Each number is 500 + 50 x the weight over its row's rms, rounded and kept within 0 to 999. Layers, rows and columns count from 0. Numbers have three digits each. The size before them is the row's rms in percent of the matrix's.

# up: layer 3 MLP up, 1280x320, rms 0.0672, rows 295-444, columns 40-79
# down: layer 3 MLP down (transposed), 1280x320, rms 0.0468, rows 295-444, columns 40-79
up295 092:506536565502487522457567496490542518579504443408517413492509471392512504602489421601516506486523502489518483426478459507
down295 095:485533452517607508485443471509542443434620569529436454478440563617504432439496546397387444549473558478491475596562500464
up296 103:530494486397460528486518549479437520499545470514522482550523509467430511394563541495444507563455521450521516502568508542
down296 104:493617499430542461536506510562539504527579565586484457578511581441441480601486411504526499522521543506582490482493532535
up297 109:517660423610499458525443480478452538445464428497461424536543469562488490517558550466511529539509465358474400501513474464
down297 113:524579516488430525507535458552365552417572437528387405590532449463572502535558430511518534451614546489613478434532455512
up298 110:610493520513473602468520437518479473545517488509411444536524458533498516517499517520584437553417561456474496474520443546
down298 120:529550418511522532511539391478491543390441575458380401448470497505498510479480507436404496482541494549463432519462507584
up299 103:528528484494472514453482447534446536456535488539481589495472534455487556462549581533484485499485637436391421443552544528
down299 099:486542503507515508462593485446541481433488454462538564401557566446529526504441518446452535528519538513390553502484525509
up300 103:510487459459568489518499438481519503548510416489477452453545513527533597560566524519431558520447456464460432543478582489
down300 101:483587506530453535571518473485565471528421449504500462580394489448504519420474540451470471599566457546440445416397570468
up301 093:474544452521473503502520433485485442452509432473489501563553593472508507533537507522480528543471509442507439576381487570
down301 093:426493557602512506450519501592561561548430541497551467511461479488466496488526582476433393432516504500527593486462476562
up302 105:464485526576557527389526559362475535417510493474422459535457400518512461627472504574434526458482500507493518429513457561
down302 104:466454509500600517416508423509536522438528397501501418450467453570473463427425444533478488554455485480649434417500565557
up303 096:520550510607523525532501454528505568549430467470477527529441512525483517551549563526430489433527522388486510512444453483
down303 091:617485406516489531441571469562518564466580448404481576479542491477503533505474506493498529504460426541478487450549534460
up304 099:505543568503512530497517528468527468513530516435496511526451453435501616504491481509506535437471532410502527409470500617
down304 088:496488550502560480535516388458482556529466405491413510491569436458532607528595501646479470540519500545410486537443473514
up305 098:547490409561556483457520605590482489451523525386521526457588506405551432398541534483523529582421485499446532503460346433
down305 100:488513525519496550479443529509530564447464495462429482532503416510495574533518498591527525544494538508486497509481486469
up306 101:621551533565545524452493540501538402496520458492513515415442529567388606439491572482479527510443542492469527448483424578
down306 099:621511555476478545547506465490498534515443487462553438586630546500498504583585588481460468512507463482573441534481525483
up307 104:552528443476571477536518436487456525503486516455543522592515575527553514419561490492477629569510511510477496553496438472
down307 104:576534494520465504420477556459513396541465487491443501455538469445425473570481480527545609473495485487455506507572490558
up308 101:506412493515526355477490504482349558497553522494442583563561424459543469538562457528465517548522541422482544411602517515
down308 095:433568411540449475518511571583542469454468480548509479455424536496468493407387532416455485465489545561507483471500455539
up309 098:487562506595444623540531413592550499592479454485404516469580472543502581507526475515354533572423592431433506525425452567
down309 109:462532473421539558501480540409481529466472524382536441496560564559548436600463443410540489503453483581485494422434556438
up310 087:508484434512445577492487391488469557502504524363608593543466430448500389427546465488416501506462530511464600434498504484
down310 090:422562533472517480521479610486521395548552402485398463467474583558449535536526536503585489468442453512565482486466552540
up311 094:540612498498461483533589549612500515447505595487450506512577537517554533544606438529466480510507566449530509516522468490
down311 091:453403474468545458436580475459519481520567489504555522600487592556509481421377531451493532491530462532506480497378466427
up312 107:541599501604459566499441523487559470568409441493456489482543556548482506453492453527461492534491451542471407492434462492
down312 116:517542552480493538533508478483500484457562505483472543534471448536514573474474547639393550479467478397512566505512450549
up313 110:515543444552531541513587483565531492484565469502479555477487544444483535586538457377529553509489455479479529378525518620
down313 113:425537494518502555498428441530593535531540474508519517447473585526565514479464456542546538523525472521553500444511515507
up314 105:613587533484493543513466486460483471543424495512479514524531507494511548450593592557534429546453516467510527483435484514
down314 108:434501489577547449552556453520478551511519477496526467490529486482507412485421442467469487553493479543606502513506530535
up315 114:516545492486479566513471420643598538488557489478506474513456574455422564444509430453395454573458519420427492491464549574
down315 112:450584459507542602567491576483518448490584583481553474445596557446473480549568540442489382518600525448530527467431511504
up316 112:548603424496458485423479450507577439390497386535485533515475545460477430523503493472593517537561467527441491386475477516
down316 102:495488583550552419582549544430439567447522479461520412504535472502506519502504515572532548351498476484482585451424476431
up317 100:486548523622487569451475438432470460505435512544460459509378485527480470502476467420483480462492527461401468550498504511
down317 095:533480480459500399521483560484526586508538445532448489491562494554570473493517502610568485505506445538529433517569508523
up318 120:598526429539547462533455523476491529579506567547593497459512591520527561489432495512410525535519483484445470432565514489
down318 140:511529565451456531554523564510522497554481545484406575478456512491456516529544577523689539469463540607350492545395448475
up319 101:522567507526470459563457437518445473376573426550512482514446559481518451422511489504459438592520504447465545562459350546
down319 093:417464509469457525528425547473488548622503518551408445455462399464446532454526540491490478412553515545422608539587572484
up320 093:445490469479389427506552397509496504441494470489467597525404474554453511503491437551474508503485587549516416457482540426
down320 101:500518525503559545508449639512524522510559517491560508447505628508545482504521529483516511476473504475496581507540492497
up321 089:447624525495497556508498412481547505542518579491420555543473506510462515533594470508479498530425513459395454485455412545
down321 095:485550498561561512506487493541556442467513509435511586575562556532479521477518465547438560555480537435350450427549485542
up322 104:508505437583426468523398511544498519471542463418451514501529546535416531513441542424475494525481506431478496474520479490
down322 099:486514495514477446511523441478524489497502507559621510504498524393513428471541442520427496496563472490535475511518504481
up323 104:497534493452451490440462530521380489496532453561543447511514473393532449515509528443558529553489488486520542546483414492
down323 097:464495488452464504608505573503536485516528551512595436476549552456459466437521527496559541578544433503406490492462514504
up324 106:557501490489502540499508537563546511547481521465539421478544519498603507471556516466539524554445450468452603537423491431
down324 112:439523465553563527439460535487518519424539488570508493462537468508538524509516465445433429406489535498450590520596445495
up325 097:614560504416492504569530401510472554508567506542481455505423511596501496574547483464527534473468471530507510437452576471
down325 096:542429584615492559468526511437519452489515478493514554547489517506576483474452542533497496521546519510526469463547366502
up326 127:544544491475453515459568519442620424526549542485540415446526484542433556527443418445471454477397467492528480424487466564
down326 154:523579501533563557491590475525488476464491488475519431562476576415556531525483389463461462452511539440564486480497528510
up327 107:467525497436459561509585527522529527507508459391620539504471532593464521476430430406477577612403511471550425413431486512
down327 120:580425533547439461452505497486480560478456475580560468470596461511520489416555482534441544502465541437492460574515502511
up328 102:547541487537490569495533471462471555505491392524565500546542499478572601595516383553486541561437507382500474463587458510
down328 091:477483400483516528509464468580458565539482511463493525419552462501528528511480545532526477441597473564411449541482500520
up329 099:537536480581509534579530361426469475464482470486494579450507606504438519432469608492591480476444603379480476501521418509
down329 097:543498522475498515489479529544472498471509482515515505610577515540533412579512467517543425472484493450558516475527515533
up330 103:582471540516581461495493431543518510509495511541520470462460511482521476381497515545579404484402519537414467445577498523
down330 106:465639499427510562424538565463481435524538610468482537508507501438409488526539551515483488478538516500518528541532498559
up331 101:440542548479468485484507467495502509420559444528493492517510499540502585579474484499489486609476488495531466478418486483
down331 110:528441431519584539497502483457501406505548550461516495523536522543570519522517550465495462527534597419396507510581482527
up332 101:603482519493478458442423479541520415545516401508586527440491438549467448540395475474522520612482510477462410562479519463
down332 095:549484462545518512533493565412547590513549448502431460498441436500421546556510506498516494458546514551516442508516498547
up333 106:560474578436524510546536387571510546516542520557465447467471518523371537469533566447508487462507497533516522500429464508
down333 108:587363488582499460468584466440561528478458453537507476534463426527503536514505439510433578510549496562517404527423555590
up334 096:491468491484518439573504514367559571495555399447447549540453532543440477409502513432572504501472476530452407468527439492
down334 095:484460444524498505480521430634494404501475525563477423460508471515532514430486543448428524436532589448615586532520558488
up335 089:547522532562515427453488521475542515552397422486503516485491509516411599520462510458511533505503453536445495516439499547
down335 087:477497473539377526493470570487406451526471520436487461573489520433589533530526446405554541486489574515513504526517481453
up336 096:491503501520515556471530430474538516509574352496503427546487453470502470487498605499480463474439448441536437547464308499
down336 093:452570520467472505510451548547537494554491543454415523372468524459542474574483401497528525474446501580408540395514492431
up337 091:522467549510547550559489462467568452459525442490562531504560518498548466497484528470492493613558498455473447536510465453
down337 093:527496431434465478466393424452503433454404514534376510512501455548521468540552443543472447484446457567562471548461526495
up338 097:474519417509561550454464538528538487468577518564574548447533534535479529438482488445493519552443501472476586391494536542
down338 097:559564559434433502506509415469497525509436523430514554480475467463476502471611484435478497397530567550609430472583360475
up339 098:579505512414606474451470487357441433426502450535378521547564586551456552495545467543538480531490555456486539447544497483
down339 095:564550559462558499548475480564551484572481551499600504466492439489472495473528482494465523459485472526430573509429475530
up340 098:500483452514550488492530540495560510507480444407569466424520495510519501535513466424474432570433473501529497504494438498
down340 091:536450442568535447452562467524363489511497444458473478577451517520478487565507522565531524499495457497547467510463464483
up341 099:457535385529496550470543447471464660454524507492542577434537538581545468517444501576479567525460446568487565445538496534
down341 096:590451545545533503415392579552522394524529490525512514457380531478459452422530550441451535461494557516434448533485545427
up342 107:586524555496461523476567482527512462496561466446513483469511447513501498496554509420478589462516501461532489513488569504
down342 118:459539529530426527569522475424542589462416472535561394526501553456482511510501499508588474449525516430390466477527504489
up343 101:514498500508445538492512486428485585488533472472462470606522475501482532539514542483488573592483517430483520459465538572
down343 099:474512537431459451484489447495515504467401440475469594537587517564569434500529481371453479517554470552583533551587466544
up344 102:581434580526533464474434514573530478511538463478571541520411498524504489440474540522528544451530539478418466464601450541
down344 110:476538459528482487414542525409502482418449543498496446585568532524537499497576567494456489523450520457623458472506521459
up345 106:524578532549503469536490554421550522388507446502456399508517490488454529493515659527468547489476495474512519523450483573
down345 092:488488463522456475519564473504488548528549502465495530407428469479518499452418546469470524458538507436400549456527459526
up346 099:536541485556465481574383533602606484554529532504487506532552544503564489496525456465430472536509492439477445454439475550
down346 101:526380444548508489539516447459425473493514474518476484479412514444490471512573544532528571539443479539616584482606460458
up347 100:534547490605514506440507549505545580492521411546504546520513619377492568509470466521415536463595579413404452471437471497
down347 089:505529532493502536504451431451465520461446630454480463547493591526596498510422475462466508490461614447586570488520511469
up348 103:539586510559467521519397481513557544501489448429517589447490401473491523581498503502514546536543444527474477417520468513
down348 098:504512575538588592472498517514504493530517604575473506488520550549495575464455545532468421546478551431511437543514591521
up349 103:531469527506476549462560583435511518501564440532410517465522423445529453635449479485528520458467493546492432515491542519
down349 089:545529485439517504519504561436420527514515486427487505477578438517586476443511582518444459534387499498542458511446542514
up350 106:614500463512534531450517391593507539539536459619556528559448497546469459485463549509487497551436487428479485565448584537
down350 098:580491521546563457484484505443527524521481530551439494531468435458522524494508563455551534501589498556368464494536555559
up351 103:466579479579537522433487448484517616491557477460534570491489533527558509523525534556476584530531527521409457525518545594
down351 093:524565560517470476557501483410521529546460534545469511565522439486535422481499486455482419539561446528418551493436515489
up352 107:596572489512588518493452461487447544498539508421520477507541539541410488501502512513501567489495539471480470459505500451
down352 121:467604531526470528541536559562509515461479566514627483492551509503442533444504464465451516490480496451276397468528450468
up353 091:518542593591606471487532465532528562504551595583463513542493571486358455383593516476534479533497544479525498404497456577
down353 085:500412408472393478519456532465500479508440502487514475538443479474463503505485557530495537445608526528478481504491523508
up354 105:481550524502503432467548421489549567482558517477537531517516484485491415453496482572405551512463456482424524509501442547
down354 107:579492526484510506478509447417428423470497505546488553517454556388536496455587497519491471527521461477340591446517509562
up355 105:516603498528496477518495529491516541435509483456567487505386589455605457486516485478410494541456530443449464484464394575
down355 102:505500465473499503550430565519530525501491515513572633338510489479445535523528508465564565412501499489378494486472522438
up356 096:513470535563501485508515496523521434575577462582495492524566457493390427539452466485372458476474487464535466471498533557
down356 093:553506470586505467489482440461477527459432423468406504506545467506458462485498586632487483418525500501614460552518461586
up357 111:537482492452533421546554559463485538505527481495461577467515506471493450611480554480546470496510556523415487497507407550
down357 113:407432445558549568476482480554583400453473465589458439505495455443580542475479583534437503543495519499538572469580570594
up358 104:579453469470502489550543478518528458494511557526506546513491510482486448481415415435495504543417507486472517364556498576
down358 106:572459546512451544500498489606560488487558511491402513513489545508504434487525452520532395473545603537506375437444488521
up359 111:522543456475564481511547496464474513516531464473538571417424482476471558480479497566427562491416487454408568510485435579
down359 125:543485483470500495491585461481461453431480547498472410495630547529476375491538502487427534532442536488679524402619438476
up360 102:510506435526474507477535504478514473482567449499590541549496615457441412507481527468450514571483527528439459481543502459
down360 096:488481490478585590572422432406443495465508498494439460528501503503549519550468454564595452416526529451504538542480413518
up361 101:571585643507465501460456587494469509435458401535403446448502560481483528472529539499492412520545589439522447507435501530
down361 103:475426479468583508551524435465526535564525447441497532509466493517459563502398531462491493523567439529537529435519425546
up362 107:553501466516568444580508504506574616512509535464565507448520516503474557458469538557448509452480447487459555507479432501
down362 112:413567559534554533507492445489463384509521529537527471536495553452468417493478438385361456578525492480711550476495539526
up363 098:549558577537486411482523505549512527568531544486403448470516521468503523422586506483456480492498481417519560508502432509
down363 090:517515492492541480470577473435550438533459544469544541452444458514461534531505553402478491528528601432317380538522474548
up364 094:570510492546523497482462458464495528550407529567526542493582527486519637558509409586430501551502432543463600487474460573
down364 095:471525468437540459490500537547478445455516500481513428493446463503494548424480547422538534485473510438518456505416484446
up365 101:527448534593543564510493509422500442543549435517458566498517547479469509532449574492418561493436451410467528480473444576
down365 103:564516521554551549538538417532476440464434577485413460500582500495546524506509514626467451500510517416496493516588535595
up366 101:479569460444569440474449505534515626507471513550468542510480462447545484630398462523519547519481474416517584430583516508
down366 097:560512477426431411552420470522471561508435514433559526516557433495425537582547556512624561504499498640467499502575482429
up367 099:508495466454556584501452489465499553630480466442488562522546467556492556598432407474549484487427481480551577464517496556
down367 116:497457532486483443444520528489546443487555564608526495535489489459464530449541478521440458475512566475387512439531496499
up368 089:530521555450497465502531477565552513526539534547514485515492469480483493522542487469571472521445517511538456438491459549
down368 089:448530461574460402496583497473488544380481477535472445514520502460606554594471500442544543471578466508497494571483452467
up369 106:550438424414549476543571491483497475421519511502528535508523478441470431558440457484506469526482495409441499471474514559
down369 098:421518538485478441480476487530520523488570435535529544439512425472566531453479503521460599550468439460608509445476433584
up370 097:564507569477491459516531441600563495487524541445494454536577489517517518518485539488472541492507501411541495428576521495
down370 101:386535511509506442499484506390478519516459488530417499505560450458488485519448493536522499508408451513517520544434397527
up371 101:545599465492426550561492470522523615519479573481435473525549558512527500408452455541521521538534538385413351484520552500
down371 091:563460462431528486497528409460485457474484436430584492526464463472552488474527508516496491442532499514551512463451535491
up372 088:448537468530478570541513335501416543446509458462560581567503429461491493440494421505417509532389505488524528453520480527
down372 096:499450515587510435523497642560517468523480499554477464405447601553515588577489506468579443513516534486416464537485460473
up373 110:486507531550503550504446491523519444556497461360478525507520636441524444527495531571487579606518502451488409508515538589
down373 115:506509571478474459498541403546471549461457555424490518521571507560456534551511518570502622507593476474590444526475442509
up374 109:633533440576504422525502461493470568557598542415546528470536512475512541631498513508494513551486439497536516455533480558
down374 103:463521569457480511496561479462496588532470454389486473508457516515568422560445506572555467476503534539543476464417498570
up375 087:493464450516520530438522486432482499505434512510441522556539510458518425519556481493528518565445518448558551486375414506
down375 090:525461521507484452531474496522566536491481464479555545552438456552464600401560515481404459444507468471506471527580537543
up376 092:517526540534526413484421559449523439611493510405530596507549600549448577475417465502428579512487546442431451476477492540
down376 100:544358510444472439517467413552496606425522508577555473489486449477547470454509476446544566440448549582534524485496524459
up377 112:583562469536557570482474460518483545500424578529507528509480451496560499470478547471457551520547461448537468537554460562
down377 116:551504494534575543525452486496540427526555522446540550482462526495451499396571480576529514488486557588369505508569494483
up378 095:545471541506449452481476510625534540492576578471498465465523552589612574558547518503526528499542499477473456467507443546
down378 091:475459463456607482475517481412502515523469415445594483567480492473466509459430411563414503488512492582602517448492550462
up379 103:533498536605473502454410545481449583472560415520526453555542469521531521524543570522450454548563496483534385563457492450
down379 107:447472521477458545509557448498511502571506543521576521413612522462608447496531480515570516582565582480317466474447484513
up380 112:498664505473533433531514422478582482448492543460529523424510478542445503487521509417465499535532467473465411520444509545
down380 095:492448551445502461540507461500461507513613523459466531428535507465530468502511589470421488415479588523355498526481557410
up381 107:544470408472548452534493445475545552527589401463561523521489515491422602523464528514562476577479487520473557533445484504
down381 118:490505464513511440485543474621462493479491452487452516484545579507560472471513468565415465511449493500633519514316442555
up382 099:540540503527567526479551431542543515498532575557550534529359538568443471474408483412464470492482495423448476499463551521
down382 094:441586479475566439563598405406470522441506484474523465431507456495601529513492486405527551473484483421507451547458511437
up383 102:604531474513481490442416463458454429514518411478529478513496569528504524446515519523423536583449564487493430550454510534
down383 094:403595511473562475469638566492537567408568580496558479485489509528518584604505492605462488509503530474565464525559487501
up384 110:551475499525599484453414549544501543446518537527522501495453486598520508477552509528522627516527554383440511477557495511
down384 099:437563550506478480534465529557434472524509518595427490461454470523481544515554510500510455542463473534455617471488564520
up385 094:577446526505519536490564425446363510475479496529482585511597483511471443510475474499412440486409444553492565537462447491
down385 097:459527436473496399508446511551524480429494509552559462476480483470446552597498522563495537487496453432522487554501518506
up386 091:536565492555475539537542532511449459418510470512452450526527483541498408530520557532490453509524510463488452469580453569
down386 087:457500469446567435531507430485501527576484458537533500463497431445462402495499449509437456538507402533503497511536618505
up387 109:516513503550518506445395549610494540516498487496493463543557546556496503522515371526503527611425506448519418425450393489
down387 128:453585545519502602550454463625516462521465534468513463502511513474553486448528421595521527423514506492389508405467524430
up388 096:579567551537554552455483498471558505515473464483504353498475562639507483452435523437436483502518568520494468430541547535
down388 096:531392516506477449636489497520470519511446486525430524492554531410542534559521501501563517432381480493514522501484452469
up389 096:498535404603494486445435513508524498486596501518345495545487470502472484602506552452483462561482474407528532510538516578
down389 099:449531537423552389488606586507469505548560528445663539389408545465464506508425542457515513536414484594429548519552476460
up390 099:573532508480494451426435518535573481479519512448516463440451548452542460583486444417388510526491499482526513422502574599
down390 099:441462449512365503525560505501527442499452570510508407531502515477520610484536576461544502443589482423425451510386567492
up391 105:504578529624454420420529561434511503486548529526430481490464552527514550470545498495525414557502467436408554413535422546
down391 096:496479554637471528487567498521518542510455583542459575541458464492488583444545476464511545458518489515456449478506464525
up392 109:483503481471528533546554465540432553422572426490616570485465535474423487540522618444468532485542522580413475448587517479
down392 101:492401450558544570477496508406494563444472551512447539536403455535481533428532442471427540451515397523505569593576505534
up393 103:529554581557477524475503393612518502449476423513548447506554540570482500505531483529456499479519471477491441456428463487
down393 108:520462482442515566460439518564456439423483484519505625577498567502520511428442478447527551557540504433512471509553556452
up394 103:507488462491443534450524415403464432522517484425599408534474542553477428526387437477393562530461528424518529509439493525
down394 108:513487466543632514499533555475543544492517489536454571554501457514509502511489457473537413524494505481510434566540521545
up395 102:543476461402548481538491462512461492570511463491461447648464495481529568473502448497420533513506466418524526488482529461
down395 107:537546444466576540482488507505488476484533475488393505420541581543455551486511494446532502608514410530476505508495467566
up396 091:494597522486525537468389524498514520510426462518449498458502475489388490489540470517533502492525527497529558377434361475
down396 093:512463517502469495495562440534508573497583478433503492485509591505544559573513532441516445486531441531390472517527615435
up397 101:486558490462513489509528452520495608514470620449558533614496558536443547516506498539560607510458551460525447525492510440
down397 088:564446548426539438515509519450500551499447541428449473439476503504467581428473502554507511502492539456398474507483467493
up398 096:509622462557510497571546483457495551535530472553498516558461539508506524531510464513502592554367456410451481393511464484
down398 096:497528548559436515451529594466551502524489499507496514530547501560398552521460513515492582482422494428399492476516429506
up399 109:619540555465519484434469454435460463523575458394485516572494546653428518448503503485482565508417447482480603469529560466
down399 108:480487529513438499477517492518518467478519488549567578478456617468514406507456399527449516486499485449602472390506502438
up400 106:548487478515547509559481493437473473416560501473409487547543498499577531512551564566476540546507506480550492484535421624
down400 105:487493508602516507403542586468537409504403443528548560427525519494510485522531474488461563503478465460563470488505525508
up401 100:484446448566482437480512524499466475422509398502513512413514540447529516554536584486477546475441570494460563512480473631
down401 095:556547417483490549599512493458484520496462502491425544496432420453424515465567508456469458504568457467346454518458482434
up402 106:503446528502497487348506469486565554462566388490482463450470482486560427555559486437509475581467520550512492506466437548
down402 110:515448454501522467554459549538416507518473595569427530507400462419490486494466519561448544488508458509384574474541505553
up403 092:528595491586534568531464395509532569547453461459464429534489534467408604450594450532574555407455557422535430529524581524
down403 101:484460466471543413462569583475524504461599547504555545486474545596563533483481492476501486571606424468516469505515564524
up404 100:510515409527541479469519465543472478495456419428464515570455503421499474600584555541518558496540533438433468480469431501
down404 098:508566500463453506614458554438469558482451508576503606515460475407498604542543434499531413512503445531546494443558548452
up405 102:558546559542524525500484526504496493562535405464458457509493523542405392423464488466452393514495564419506522414368448569
down405 100:464479380527497547441535498480524416414456486478529526445553471543530549562529474431464575579565535449484466391534521480
up406 103:509514498449537449399436487484483545497499503543562458501530478512477594440489501388528526510521575459510433341541449559
down406 112:538546549544558521458416538497551512497478538472471646586458512532494546521536480514485469519415357503505464437476476447
up407 106:515507464506507515533421427573511510522490553508537454595518567488522571428521508525432569495490463370437406454459531525
down407 112:478438502457422497528439510517410454543600418511571519523516532513515468485426505513502475495472555499628460443413485574
up408 096:541505559550451451565487459562510423487513539575420532547435566527505525493495542359439436527461501491438538413487414553
down408 095:425554506475507566522483535564541637499388452470466443514548553518477531617569467542535526458510490471476449463498492398
up409 095:554453428497525499561479482457503471541527531552541544469509566491563495522525464434485498511365514516443539367492479475
down409 097:484567539515545479490516536483547535434517485380391596483531400463445485547544538485554533401587502385577445592496484500
up410 109:502481516466572502543562508444474547496429439559547424494551518508526496508504554469487565520455458443493561404522424524
down410 111:456429501452471487512507471490552430452572489425597557479447502527553453502488531449458494607550398492571552496529450438
up411 093:603535549545548531472530536492495464531491455409458522462515521481498503544480504424488504501456527452454558507544400558
down411 092:447484472504527651411506549562450550441501433607526458578478470531556475515418465416533498425463585468471429556467530427
up412 102:544567477541603519463453413462503503444472491474431412504534505506375537441505546489531490544503530453527513501516437510
down412 117:491500512559529498475493589564521456479596455523535489497465447504538464486462454374494563488497506541661481433416409466
up413 103:499522515541575474503506538508500478500578493495393513449384569534429599566479558356529462549539466479526526475485471595
down413 103:448477465575497427484455507517567558507469454483415457415468477514547480379552500455499486510560529514557435491513460478
up414 102:513554511497538555474557486540513438477554511572518489565479519512445536526495504472488492514462536495463463457378541546
down414 117:499469485501460501500408499536533538425466471486515461523573480517575476464577528560522570567492492528464501493396544503
up415 098:532558510456532498394602453590482481483516494522517530573593435528367442427441517521392484471471469497525532560514487538
down415 103:444433461533447419525434532420463498524471485472521470463483594521597516546499496455575486574513509487532478458442539511
up416 102:506489562515477529468557459378469495482485461486405526525491505488495420565427475566477490522574575532493406420423456495
down416 101:500484523498497524513538537570531549551578492536499490421444463537495650506461519451516517448437464494527580508600505539
up417 113:531541520599565559575554568522480486480533538496474572593557537416542504619479558433558445573489471391492489374472513602
down417 107:445504573543488505451516470488516536527487374435513460459521424472513531579533492547570596536509430433472434602553588474
up418 109:623568468454507556483520512471535576470456469475550508497565526514540528419594534472420522496450535384456439448443485532
down418 124:481509479488485442598546478482417485605416535517498444543537533518486521511568468559524541451594405500316490459490457434
up419 098:454463464532476451488456442452427592525561440513525549548507599522573487590498461488492537555369460491461626489533527539
down419 103:572527578383485570510603471536529424464516548477469487367511457542475573544522478515526558526496499521630513495496379553
up420 112:513499507500566548550472448475514479478524451439500542557373541546518476585500500434477508520467482513529514441540456573
down420 127:507421578508476488530534523519478513547504474481460464460527454477486449582552460515454410504513550545443447535430492489
up421 097:532521509469482441525505491557499522483493454557544546555523463499421485527484511423469407547456545503485448393512545456
down421 091:488469478463569560552512489511446482502560492500461459493508484540490465479514472544534527434550456471594512604472554487
up422 102:526473498535603491425484508507481518474551550452501500433448523502538456582492480484403486548496518527539422470487510573
down422 108:501388520469509526487543471553514538464487506511554508411580515475508449526479458468511495553423463558423450491461531543
up423 098:535488511438542438518497567446490511447588501568522534520457492478429543578528458496492488520497506489488452481458453547
down423 100:540537466564521529597372469530469555483454507510404470488446466473490518480490530530446551518532497526335520505498433508
up424 090:538543354526541540574453507437446444458465539565497447471630551458556545566599444485486566537524576404507556496513428556
down424 092:470404570491563492468506526567564457556520463544482522540496435616560487477475513498531473415435450545291478456510502556
up425 093:513440525488556527473484456549525521505457475513391574526498487529482482532503488487478458519530447510508600606515439541
down425 093:500521397461470521488471502463470482544503531507498514417550524518548515466508505556551567458438564472436379454566501407
up426 096:502452466496536479512540514432576509493608448504431479536511489488456506505449600520478470476400519479433495565567453550
down426 102:416622543544464475477512485503434451496488472490527448523560454429492476513460586496443473504526418514613454433490541466
up427 101:550522559538502470530482487429392554494525367477497578456522421528547556483502460510437539571421473566517504555469481489
down427 097:416504501544491554512590533426519472536532491589499556459459537465410543551396578419472429532517432506491483511494527445
up428 103:573500471428481476490583440513531513493569472476594518565510454560428499517458507495491481532442531538503515479644512482
down428 100:498553565546502557540421484515455549511430552463424500397487533497644576516500407415508568499505450475524517495424528511
up429 108:497546509570530461495460596452502510505541485453428539474561525471505545457456550449518548472451481533474545410511474595
down429 109:401535523575506455543394580503563516541533588466531549440431577483511477550520561507440518537568574629494484558447437523
up430 101:499530531499486587470474545582549586456462440492525526449481648480570497490411514475462539515532523458470447435445458488
down430 097:581484519475574605498462520510518571471552533570502635485434500528565468536561568525548508500496549494587497493438571449
up431 091:507587544594477514530532493432567476514486509441495486532514537617467474352467459544595635516467468530479471477521469560
down431 100:463474515495565483468468509505502597440479408567447449512441541491523437614462466477403441480582558514585452518373499474
up432 093:501500438559572570540501527547519481428501507560508497516575520481525508543479548491473409446475549509541533524523474455
down432 100:469441512435458420467517475461446601540504504502458520563528502528456480435467583483444561482465508504549473508458480488
up433 103:581559417524457558490521445500511482492584496585492469438524567594487455449503508474491562486385467509434405371440528582
down433 102:463461503478512583535518498482569477531489493530482468438452506487531446554440524514433546464492558613502580523614431441
up434 102:521488493493517571505539542504539501469475436552583510483601513504532454451548450523399604534439536491456500416477475432
down434 095:507430565480507528495493487440510537542528580461494540521501572511388564507472546519515463513675502456446544503596432546
up435 107:519615500581547543503487557555596544538539461470479517584538562536425532436571531538425573489422520423515440505498476505
down435 127:544505428495416552528530413540496515473531545480559531518515513498546506449554440496517581455405519483393521506571509495
up436 099:547513556472453533459508463534514541424506508475585489579450512579599503440567491458506531540573530465436495401427502487
down436 094:458482512524469540632548540483526560477576478451527558469444569514468551458572521506468478461446537550472479484512457592
up437 106:455539476597598574520469541516549507485483464485534431559556477399518518513545533541484506537545606518443494491545560507
down437 113:605537543462502517478575587459537395457544500502536483479543479479540461458512529507461558474444438540511491512445484501
up438 092:460509544545455533576530505427476576363446469520546508461548584546405489548560524533503500527502469630538416419545514499
down438 092:510564472446500454553520470558473464535541581516403536528539449503588542499471454465419548546500522440523622513420513493
up439 099:615605446587584468504643483476553493495508480602473541473466526481453510526515526479469590524451506546518555495470405468
down439 125:546523468484548457485546540451527439410509573484494504437468452486435452569543446509442529512521547523501483453513538493
up440 098:537538455543496467498476506427460405453502507451538515503457512459461525476526490450511463490485497492427547530554529529
down440 100:405550471461450629447557531524560451502480523444533527394535540513597466502510552547481538515567530504658489483497539463
up441 103:618452490533510505398498593526501521478516439555467496502501480480508493436603571556406384539489560392462456511416422509
down441 115:549402489483459488458508549528542463496523462494498599420491423567549561481414523437552492436477496525320519497520543398
up442 106:493437455516553495554556462405424518554475498423561579506470460555479470503486398439564525520496481466478513415550361588
down442 104:538425500464527647501484343476524524524438443419497438524525484500462487564515538489530512513559489453467511533573431458
up443 099:624566497490444532530451507592576634555460519519561432541459592545492550524450515454472555561439515481491486455466516513
down443 102:528575523438530524405540391469508378438506462504545494478581531482515439522574537451559503469589468537506460508617539403
up444 096:535521466505515498505529539519461481528424459646510579531530577526474596503572458543448517531430493396499495414477489483
down444 097:376538456485509473559458567461418502560436597498560484448494442528500384548589502566496573483546501578515544556475500478